Weights of a small GPT-style language model, trained from scratch on English Wikipedia: no biases in attention or MLP, 3571 steps.
Each number is 500 + 50 x the weight over its row's rms, rounded and kept within 0 to 999. Layers, rows and columns count from 0. Numbers have three digits each. The size before them is the row's rms in percent of the matrix's.

# q: layer 2 attention query, 96x96, rms 0.23, rows 37-50, columns 0-95
# k: layer 2 attention key, 96x96, rms 0.232, rows 37-50, columns 0-95
q37 088:472477524516538477501437555510470435533480588575520595515608509448460444587493480425488503482539524509375595524521423450512544404510552455513528479478446550583548544538477460436452571544565498472526477530424550447463489503510534627447416487488514509561480460454472582495457586527484514431
k37 085:487570537485463413484548504405477508397484449462529433437578460501499451404426554495554451550440470482541485557469482513477461480585453514464492493562476537517446542535503449411466486511481419501408478347438492494523481551578559558446538495545567482468535562508516469500636553476447504475
q38 096:512511536464558466503483508529523519567538448564626544571516450490528471487446537597563439464453500529451593387532601504455520527544429526468457508441522489481486529563455565494467376522556513546508473455491506512553534500604446470442550524556586570542435463528468455544529490564401566458
k38 090:547582506549527555479402511470559541549486487442449491523538538548475464529593487482558467542498562516505635527436464544523496517505534496567452486398492456550572515459457499458546452597509589463419435426546411494503525476572524480444557531485396475528526591563614499519503537548562517481
q39 115:549501458427520465527493466473489498507438563491496481500472478520474517409491473491501519515367470530520539633617472456504509392531540451531471526469473556473371545460542444519471548525517583493449493491608552427546520471520450491547431524507427461482504497595546555491553554408497421603
k39 083:590536540497442501457483456385500495479507486461536437454455434481553450493430461460497376489504547504493527432436488511545437473456437501528532475407431584536392503554480387458595550462575563450463444532548434480462502447435484488483532516493472536467567527456486515499500542611530504604
q40 107:416478560575539435489559472468576485528475522552488525513499449559486518464526531604551458488546495444436509590427476441455455519468520488449594531524568346513435462552531470498545603571495596545505522516487438496521464460462593519412459499480536460449526540532498475426496513404443493577
k40 103:516490557493429413403487527472558451415525535468478492486514518478541513511422503531439542457399625452518583529475518463533402575507560454484458484444545504555585478535595511534568465450545476449530566538449466520469533642490529513518495552508467560507455398513481491586515507476396495523
q41 097:503518602451502433422549584479512554542458530528545504567444496458464519466463520457517464518407523555505530428517529463557494510446586437484593484424491493476483591508534439445530454508380545474401556402478567579464517548499450435490494478522514473420485510546583502457417453536588532564
k41 104:544547491479493517559530393393458439408511507488448507494617596530448534500392469485500459553535559569499523475483496556543470569516501452484536514501497466539442394434463521544438440413502407518469557562575484484479461454517514417467506518526368488542470509454570450587476460488485483548
q42 097:472514559557439439528552529515479372566462489469462399482558545473436649485515505518474515544581558389597525556563491539450539494579457466429433497482485618454480459483501496483485519467531546461438464529464505437430525523423523508490451416504426506480460534555462565484518517436550515473
k42 106:505514463532571525511525454532465464525453576508552572537510446502495526481480506460481520524499535487435601524502492523616503546513445446634439508406558513494434590519568436554446556399478412494465579497484477541542567568493514605448530534494556470469494406519414458550495462506473511386
q43 104:512576549534442365482509556630577450524496524510470484528478462458515525529476518430518558499506466519410500548491476439451533509562422416465483560464516569430483396440426521550586565474587475464568454520548448505497540538495495433532553469404441487529449496488448501507430588564547521468
k43 098:507576511491519504538499539488437414570509461496519495517450497371597528586471552516512553437625579487562533498520462485496571508535518550509483471512484518511526530451534577516438489528395455478464662462399533463555556468535518510484514555518550514465466532515490609496524406530476521604
q44 095:537469454439470505484520536588430516445484540516517484541441463486516432519535554498556615475468449507549487483409515586411423443451419500487472530498482500425486430585480510508544567486358563562486470484533500421473455438548512513598450511513515455491551619563552534562457534429439492476
k44 099:459485505609559596532536553526483507521492512600570487498599521510563528561590501523431554410524538505504482443460494496471402586548515453446426538500577512573543511481537565478481575534544516448532469499499502491501528430481463449415513492464527487611527471466461545542503343447545493571
q45 096:548510575545440521472629493491512548603558572510460564477503508561549496454509523528559478512566535384439478551519382489533512568480444482472469468492469543455421544491539506500459495469484425521369608545533410503493380484507508421526453426531553518550499542492555505446487484547447532490
k45 098:539485546506525541517476537563455501533438459551548598544425490440450554485405423503447460592433521439545395424477546550519485540509502460474528530477378511547514515575605566510423487465448469455468500472534472510530451571384541483599529528439452472551455589466454526472472557543498498508
q46 105:474516445552500443466532530490485496452436523510574452494501486530487515507508566610441590493584466515453524612513617530566443479627516490457499556466539575529563520519478531470492455515496452480513507502446556533463555487472587449493491576435551538425573435443602557455426432535425463443
k46 103:449509487461496486562503499511624540483553559506567570496510537523496513391508472460510475494532464382515530469434469600490452554484478547573564500414417534396581486501421537467443391512524485583443595466424477400525519532532449560487479440566494528516524450525513542525559483458530556521
q47 105:588509452505487537572488485585468530471531604441564593452542565549501570400538552475525485534503418530454510610467513475541524528475528457512482466431528559438534604446640544537452502489456455526602503467480504497465529531432438513482528470477492526525554567525619445500476457530481553564
k47 102:402524539422463489510543536525579442485497440476484532570530492525545506434527432561549455581575475510495464512534517550406562490496425399598469499375505444482597500465485424564556583511500558487588546522557493473482480454455485446521529521504486452592570479480466546407479511482546410521
q48 130:554501591540474539504555487521492396479540440522550588453545589519506450588462552446520458505532424501430473457505506475525476602424469528496524562474566492557558487576424538473489486444497576510554466438407429525494495464433524518504510463595553571564429494494449452511515510598450556391
k48 100:504477567591522549565454545443486403575530415491514398535494471500448547468523565553520480474580559515501453463508486508568408516532433512426622515472458515400450487550502485518506527547584493440511528481511476552492454543497578559568395531510513424396519485418490451529513499519571563555
q49 072:498514604569442602467489449524469516513503469471494444505399474391475423507463546535473506557554497607492546534454452519435550484568483454581518598421511505434586532435507409475542512437492481454489525453554501502463548509555450387424559584457526500499502468506452512438451472503425566471
k49 080:523504423424540510528446460473556471503466538516427433522486575506458444556496472600551534505439552590522512544491515547455491513504560509576477433416442544492470459461566603517567511444523542440536546396502570457534493628538502525526516432523524498427505548461468562526602390508576454502
q50 085:461485548559470543538469474535579446520489465463503600463505473462541507499560518485560523501523555546561500548493518539459493409484552529534528411456510446471469463581555417469489488472526502549537500524438403545459512433509460347420509510406452454630527522541458474415566414538447545583
k50 079:450417554481559488502526503462468493493489486490423645553472595577604425536510436414517538525394510538449506541566554498593476457484475480514478492440519483512552432470580438507450401504521451511414454527498509490473570557459537593626522528506452505554562484488528503479583515502481522492